Each number is 500 + 40 x the weight over its row's rms, rounded and kept within 0 to 999. Layers, rows and columns count from 0. Numbers have three digits each. The size before them is the row's rms in percent of the matrix's.

# layer 4 MLP gate, 448x160, rms 0.101, rows 317-330, columns 0-159
113:516485440515460435449485456493497504558502500481442491460500550455481496509440528500563516465532503445462528546512478481481536526426614539581565519479467502485465515500424526558523491527504508552513470501484429474455487528471542502566439521539525454436566448503550468474546492470506505431438452549440509500458545478475489537434522581464498579537579469457540532524516531509562489605455535509550525430521497547530523510422545547510463501488499494507539490524481551570537518520529524
097:509525431500531512575467462493569542467499523504468488509481552457462446454489544501436484495463511546522500434461568527507538521579493470546468569459470441496523490502444514482518539514485494439478548489549523522507504432540538494527532452520512503460554520432526520477498496497467421478467479482541494517520628522498489512470484478514438455518594546442577519468513569509503493479515517529532474498558487413513512519527482489506472474443497519545466372466506527515571445373469446
095:540480493479423482478450479551522503488506528476496436548496457517456538458547563559506543484480425507415407557539454480522490519483504497485558506516513532458503458491462501482495527598415478525468526471495558539532524511531494511498502558559457508514492531513514492463500489553534504451478501492462513510508480438488425539464458530501452550518522555444463509543503453492445424491510445489512476363524543469455493462477480571570413514595565463433541508496459405540501497504518501
107:510474418509515473534489580564526473453486521480462499545532498443521531487468504528447583442545552550471526500477515440449545436544564440545552547451481508533496520565512511503524480435604595501551443496447558517534532492523545484475516502492406436451551475522467479483478490538508540467415446531526544483420506533423492501516494478468496479493522527505465558488498472574521451484529483511525441516491483454512488474448592515526506524545486519543448443488503507409494483489456454
089:464571571527451493556476540494511453501499468415461508444536495524550506467532506549476542517482484496507488499530471478558487488436534577525478541487513513437502498543497475479438550496485549566498488498517566524541581484487434584554522489486554490397526474559558455482432611497536532531483553456490469531514491548489457469500559529479410546593531481528515507483516528440488487491448483493460461411519540503526459515538441487486523417507516552570523502573466503527502486509552491
099:504451518505557450560518509516471484475509502543459582472539542478507550494534503552382528487444509523468473519387470468542557496579575471416494523512483474463547478481522503468454520503511472480446480539516476458461463499589492551465461544491554523450517534497499466413463539505492448492457521458460489525480559520503493531527502526468505472515548482499580514553443590524548496444478537562524448478463519511534524548558566524503598446516532580481550538517491444524531484461526528
091:501455491544474435580495539463490415546474409549503390531524519457538505544478495504550478474573449463488491539540470442555542412434528510458499466537484464490480475440472472454443455510429517540449496459516503453540489500519493489504461562476549577521525456536545517517532570531438454488499504465460444485543510510455512521462567485550530511494453427525503492501536547471411538488510471445599475551519482507483521486548454454433496489512471489434526455520469534503529463450525509
095:456462489507524465469507514458530477435490462442435497576406500459476497571467505523532423585526449488474516527534482511489581503495508451540498530386484496506505478523563438484472530569477497465545470488495482477561462511446481520498454543483474481534543478489543488479552451472544489466512537497436547509482545584544517487507598563483444441514520515474531530495503534479455565514445474473481495508464467428542423410551488523511446454476417507512548458464459561483535519486559523
103:439563532494517563470510458466468555466478497490425398478505515502483557464432487499490538491522471441570486513525526553494503475472457505484413458465527564524498541551463532486522471537551487483485485515543509479450500466464480519438502524444592496514458472440540578479526536480509423461499528473512566477525527501492476474465428441566438465495475548532477531457515472573459544520470506457645403507531491483533527546504539477441558519503508562506448497475467496475483440473462519
099:551475467428599502551521509543543534519534498520454515509489574507459492483469495608516545487546625492513516533461458478508532483507538472509508508426522476481423535589524544478546473500432509521468475501551527515564474533445503488419549487460463504468532512509513510580543516564503427513552538448489460516466523539452518442537449459554482523439471470500512471510531482582522554442425487524518523466499483494475505515477542544485505528446508489480413546543494507620477505481478505
112:437529509523450447505490515514477494472515551525504490456488497517463540559543505456532497497523415414529504486529436489502542474404501502554466476468508523441522494485528445644527489491520455543508440555493451534560541465472463464497516475526531564498460583461510489459511552458502527431477422494531477526525554603502472442517507519502492461519527516461591593541547476564533509549458530446453561518472550426498494493513519552548480431512514544509555445524508510524510502529485481
096:500509524442438502490423470551511422558504402542455523527455489547493497544501519538509508463470464472550479424485572503546506571519499506436512495499514483519524484475475575533523475467531446439537475522451494396486467552459519480549529475456485488456521530488479444490462484522469428476461526532508561424417500523436455535534491466503518480596576496539534554543491539503464478533424521526508504537486394451501460472498516553524489478461527458490466466463465545587449543505542517
104:493507462467535511476476536473510473517444500433560472560514559472526533474534531500451464447518509496464478475470455531504477501491552478536501513527523478507544501510436509558577446503478468499449487489449467605500418531583555488537532489550463528507460494474507493389576470495435508519508447510477558478508533484475559479482463507529433490479574435523507555499404476521492379609546439525480458457533447536479431450438534451510538531520526440512486473478516498532497514513540509
108:480513514472517414475439466547472533436472514429509514535540447469462533536519519563532547467553463372491560484497513492519507502544519414544538577425464550509506466523496547468493488522518474482504481557551504505565491482455539455472531512406539560528464542570489463563489463464515468547458500497463454535541522437569507442489481510489426490516470462496558490544421568574421522539469527470499514519488484531590506522501556526493524509540518519477532447483511520496490418493545507
# layer 4 MLP up, 448x160, rms 0.101, rows 317-330, columns 0-159
106:495488527513548498432476428508486472511484438530476530522519474512518464481543434410569523533433494484479471475454585541488490546508539517527485429509480451438562534514453511529493577529540470507528503473504468500497506522605490453586460528492499566510519554461466442449538533498502491427513491507456470475520531523486452571521495568481477537558514428522496445523491485475554503492461455447530507555475562398492484555483444492512500444598547449486451498525528478531606478518544527
104:460456566555482465432549610452489559451471520518483532498516522509511475513478459561489507539517503488519421534487461548536518486448512558471472491550524489499495486481523464545485507591505515450510493538516516477525518541420490524461471497463476562528482473535420523429457559493609508448469500432469514542512458398488481457483587488524571505560433535550408421479435452562513519443543529476440487491503479484528496481482473462479479438491510510483499506536494494503468534529590487
096:523443501560488488541500471457566452554457570511513514440515486527593560534534472509500483530485524572432513446527573401498456499532485518462494457462503498508488459514470516519475456476513487470541564510459520434560521451486483454501486439559484525513509493529489516414447482500495428492529555527555530438533512455457540464406585426522460438467529469472544473490604505539487494450545488475491437550389466556505494441507522483509493517521456519533496484522470511529500508546477437
102:482567490496496469502469590534471496494540498512556568454589490505569500514488529510469477531452495446445489470490532540548483543445501434474571466478515614452510471560515428473530480576535490497453540433513471489442511462504525525462459507516487525443544463487519478581488452495499461502552487561445496389452500508553528520478475450556517562543512519491520414452539464549536545492461568545518496482431484497512501456464484507527471494528471544521470532490465491489488491531629546
097:510504510475488448394533528502480474466552565535569447484452523507509383541456511496440509488528455523513466476483486483513455441487392524450520548483471477447497504557508474501471494547520462558531493540469460562487429480599567505535519557478523503547489533482466574528432497534512516470519553465472479449544501538450510523522489541522522540483484559484511393511470506501505566551518557515527509537407443495454454549484468533510502467508472487443515492460499486554495591568550466
102:531444470527508535515536443521474485537469590561452539507521525579499480502500533476520437540452460523551537551477476477505543495474488527462481498471541496530481483533458541497430517572478483536513479548499530509462475551538539497504490505534500583430476515543556576485512549500512489477522505573471452562528518499518487460432504548469449495498491487480634406515487601499578522588464486540446485445527525593499505502505507514520512420475507441592455511489544506518574504509528464
091:530487494482486518546433568482497594482483517508459504537480546447415521510494538487475487493568483464513516488527569547497509505481513487519544486524453476541556542523550436474501471445427466525528383548553468467505486495597534467483519527418486456494516517527505465503532500483516440527522420481549497502464497589457527522515477532517563478514430431529586527535508536488521482515416518501515447466381497453513524478508509483470466444453483587500521498540468508468459572478564562
095:471461491490466453480436496439553556501523466522481528459529489486520531524499537496569489523529500572450481462489498470386560472512419374444470506556513508544517461480522536465519643521536524432545499511539463528481453476491468536502508479477493525494475437439447560478453518429435550507497567455503561530487486510488484515451548478464476476454504541466494455524445528492514458477528460522459530487512516453510515440499500529590501453460543448549534431538467504523561454445491468
100:613454437446510485525506496495442557507524456458513467521532553521437534479489498511484531498527452480461510489507530448524512529471530551563499474526511485538518473399561480481517520506491580514495504505527495436463459419455527500476479549557472584473491531454507531483507481530573527475470580549548517503510476518596500468486555608589422527429472464507566529544497538515471501493477465482571460529580490509461535535468532467531500506451451448509530492471443545468512425516489444
096:540489529513594505543462530520522571496511491506528545390535500562563498469502481520514498459469558519437480496548524469484487529488548493534572526574561505567562448490481506510540449550536533429504460557547534495475503517438495497437477446474534538493448496468485580491487496480510521470491501523479510390514540507533504510564536598505524509425518556506482544557471486546530483517426494491420530573429514520483424437507529489561511480516532506523460486492507526482486516408539421
110:421539550504448497462410459530447478463570479538495502501551464424524504530496514418497445488490470492483499531480528525445557500510510491460491517523527466505528502485458502479508617535534489407462479437502476529464449536503435529512416522504419502564555528466479546533539504523438479478484489536458498531475481483539472581498553500489482540504476444541552589573565486516533544513546526472437467514495474452496385476490479510471469526463521497469496487531526433558566499473483591
099:484505528495508464567474543526504562484448504439421508479478468488492541509502479549425488493567481461542508482552506538540502538536470560532544505500507488458583388469532519532574494476527542532560506577558471528499510536519488462508512416429491478540579455515483475557556478537541577500549505475477512568412482423538533521549523462444520432445482489523523462492500551501493501492462548480538508549478512474497489536610595498511511570416465542528483460507527513513490536525485498
099:520489506475533461531456471522539535603543449439509512503549509541405500481511478534507487539531533532621480493551510529523502461455445478530435502559495511523464535482524452511510448542590463454461474500447530517445530527510469582470471469483501539511438477528432515466436472518500496500430502537556523499476459536515441565552455494491441498408513531500568503522497510558519577491508450528548542434540504457555422467532521480477457443439530527421459518482479453483512485547506456
109:456547519517496527510486516513444448508505468543469458550509526488552485489542492466597456453571454452519526475481573463524421462554520556493491493526460547525528428568441558475485515519462529482429500483562509484481495525494524562530514543502539599430496528551540542542503431531539478581490409512485506542491451526550548478518515435567559527508459561508497484503401481489475552486491511589496484510552504529461574526513556496533570539501509570462503543462521487467510454527535478
# layer 4 MLP down (transposed), 448x160, rms 0.0876, rows 317-329, columns 0-159
110:422438493488509515535493518432491521432507566502496593448476475519513590499546510470493529452460446507446475488518516516521531418528503414475482512485484446474542511426508455626464489510485484475457492528507482512512559557429432500400545533542518479434432460514425481523493488521590462527498518555510497514482526521475483431471545494557463525491498486527499559526463489475523490455580492484499485509476428414471469470588518541493540535495538482433496478503454548502457477533485477
100:537501422464413455484525540518512471479438545515570431554540464473489515460538441480541500485458478567496524474455435516555501576508485479491502447440524508493426492489504557524558539484585497520454432563530500464503481468498482433464488480500545458547474495501488511461492601493528456461522450425458485500492437516496537555493540507513542461420484500499498488518472524550595505438472392521494491488497482568463535418508539490447493501536500587469484469520516463522450468485539425
094:484538513475453506529507524499468483470444489539498553491448547495523517540480472443515459467490525455482540484467531502498446513546504436574423573480477499493456519550473494638469539445572476542545468498499457558498472487509489507525450501474468540486470496473571502469496545482446387473458486535479501502495484528535484462416463540506531417465521501497517504556379548562450545500541522463548524603512529470551489480511504449445536500455556546500449478535488545487600501487541519
105:430547479553465506487467557456419497514386487473406481427536478521525483559473489535532531501525542517481515519469496527485527468513533458517580464525547470435524528510518540433535509508464584564528456501498411495483517523548507502567480553536528501570524422483517473493529506510557552510491518440534528515473498553510584487490572565508478507459464521521502533497478404551496547454474475532508518506571484528522486499493529471514471395540466578448487558532501439435479519473468535
095:454463487483539524447537545567546494488539600578409553461455516472580545468570520534499480445506548567465490469513457447421476456458518519434523502500466437518502473476520515484494427497499536503564427441510475515518508428474521563508491495436422496475485502575524485483476521468515535559463513540504441563506589484482478521535497553519530505507454437567540493545533513542500495484458484531500458480563473476514534543527577517493494473581494507501485444427502536451449516530462545
100:516487483501409462442522498482428490508465535497537518444503427453487498498514514477482454536516439563498514546591531466518482489450462537574490483489419498513453545506506468407502514508436477393480481557530600444467475452416494494567545464450562560520581538497444485561476485467589526471446486453552550533540511466471524480546480456492503536506492460489512431518526508465440513506489527490531494500526519476498486546526457521521483526467463485384551478513462518450509479522528544
092:472469513567489486471467459580520448546556462473534495474525546494514485460522496500534481580505565562553483492454471440483460449465572518481532554464478518492468467474466510443514550489543498523461514466516494541504473475500439548528589473573530493487503469544490603505515478491488515490545500489465419486525556494489464474548459478452449470488586519490510382481446501479469528473545463448468530455526559529540583475514497484443551548488542520491523485456504597427540430511588536
097:486523425483525569502527461548480506504499562528478549584456484488467450517517470496484495446463532483466466559495525516484446522477430440499510536426515473493432447508473430560458491461539535549545391538547532545453469510394519504495443532466437524527561415470542488554511489458563478495496380469489566544491480513504458536539487445434562480540437477541446483447488570513469505503488439499497448439493486505499487531497486483497461528533468510499532512527492550429497542526456514
102:589534505514566505460487424505502447521561439513503501520467559495474500483489510475548513462462590556489474520510415433448534474547555462491427441429472466462493465537538500498492508425514485500493558490533514568553539532471492482457521502576505513550510470497438399417518471497521529479535506561447492570509457510485446538521570444487515435526517477485452491479534476499508509510495530533383422432471482509497541510519519527533538469498522536497469458459545546545527545565564493
098:480528472460402510486471517550501486457544509540522502478472538445494563497425492483515590498528455460522474494472517495535512519487427479498492430496461506525461527539545501600554525454441478508518547447550527496478493472494419544513520549448501460484534486453488535528529564492498492414496476561562462543455487434545572448448558444503489472508503469492483506426508519495483562429494593441598466484526506517556482575433454550525532472541467449474474478561492533458514508518474555
115:482533540454451480483526487432521429499572467513474501456486509478439536500505448527520559463439539499522530594506492531515512533589465442530528498468429471515550479562475485470520471512509497517490532448473454498449473456509557442542501553514451432529440514537384498469524467449461465521521445514554482471538483517481479435474542427574466505509478439490478452456488551441459534502507459575518458575542556459495468554505541501497533619512568492516496478484507485529562517439499490
100:496541521480501501495462526486536516513504465481483508520461598589491452465499410491595533502525468470520459477483560494508528454539461600505510573515524544471547423470482532543477481534540477473584561500539473488438488486458424503478466474542535510500585581524432514481499511481547461489527524561485426455482534478492475578570459429483530537429537479476478452419539537525441490550443514505530460462503462513480439510525446563486541570454511465494501485543442495539496480507497488
103:508466515447468476536519466499463445530452564485508552520475522462506431547526569506565541493530416482539617566493489428464520486511510482492501426512508485576482495499512506381476537475461505539534519478529498490524510472550495535500532533455434529508527530551437486486431490452576442480554574483522494531447558457508468505489470569434510456497488514521516495522469518446511511593546479480449538574526525547432563540551536543534527557529472566495540543479508478526436524461496516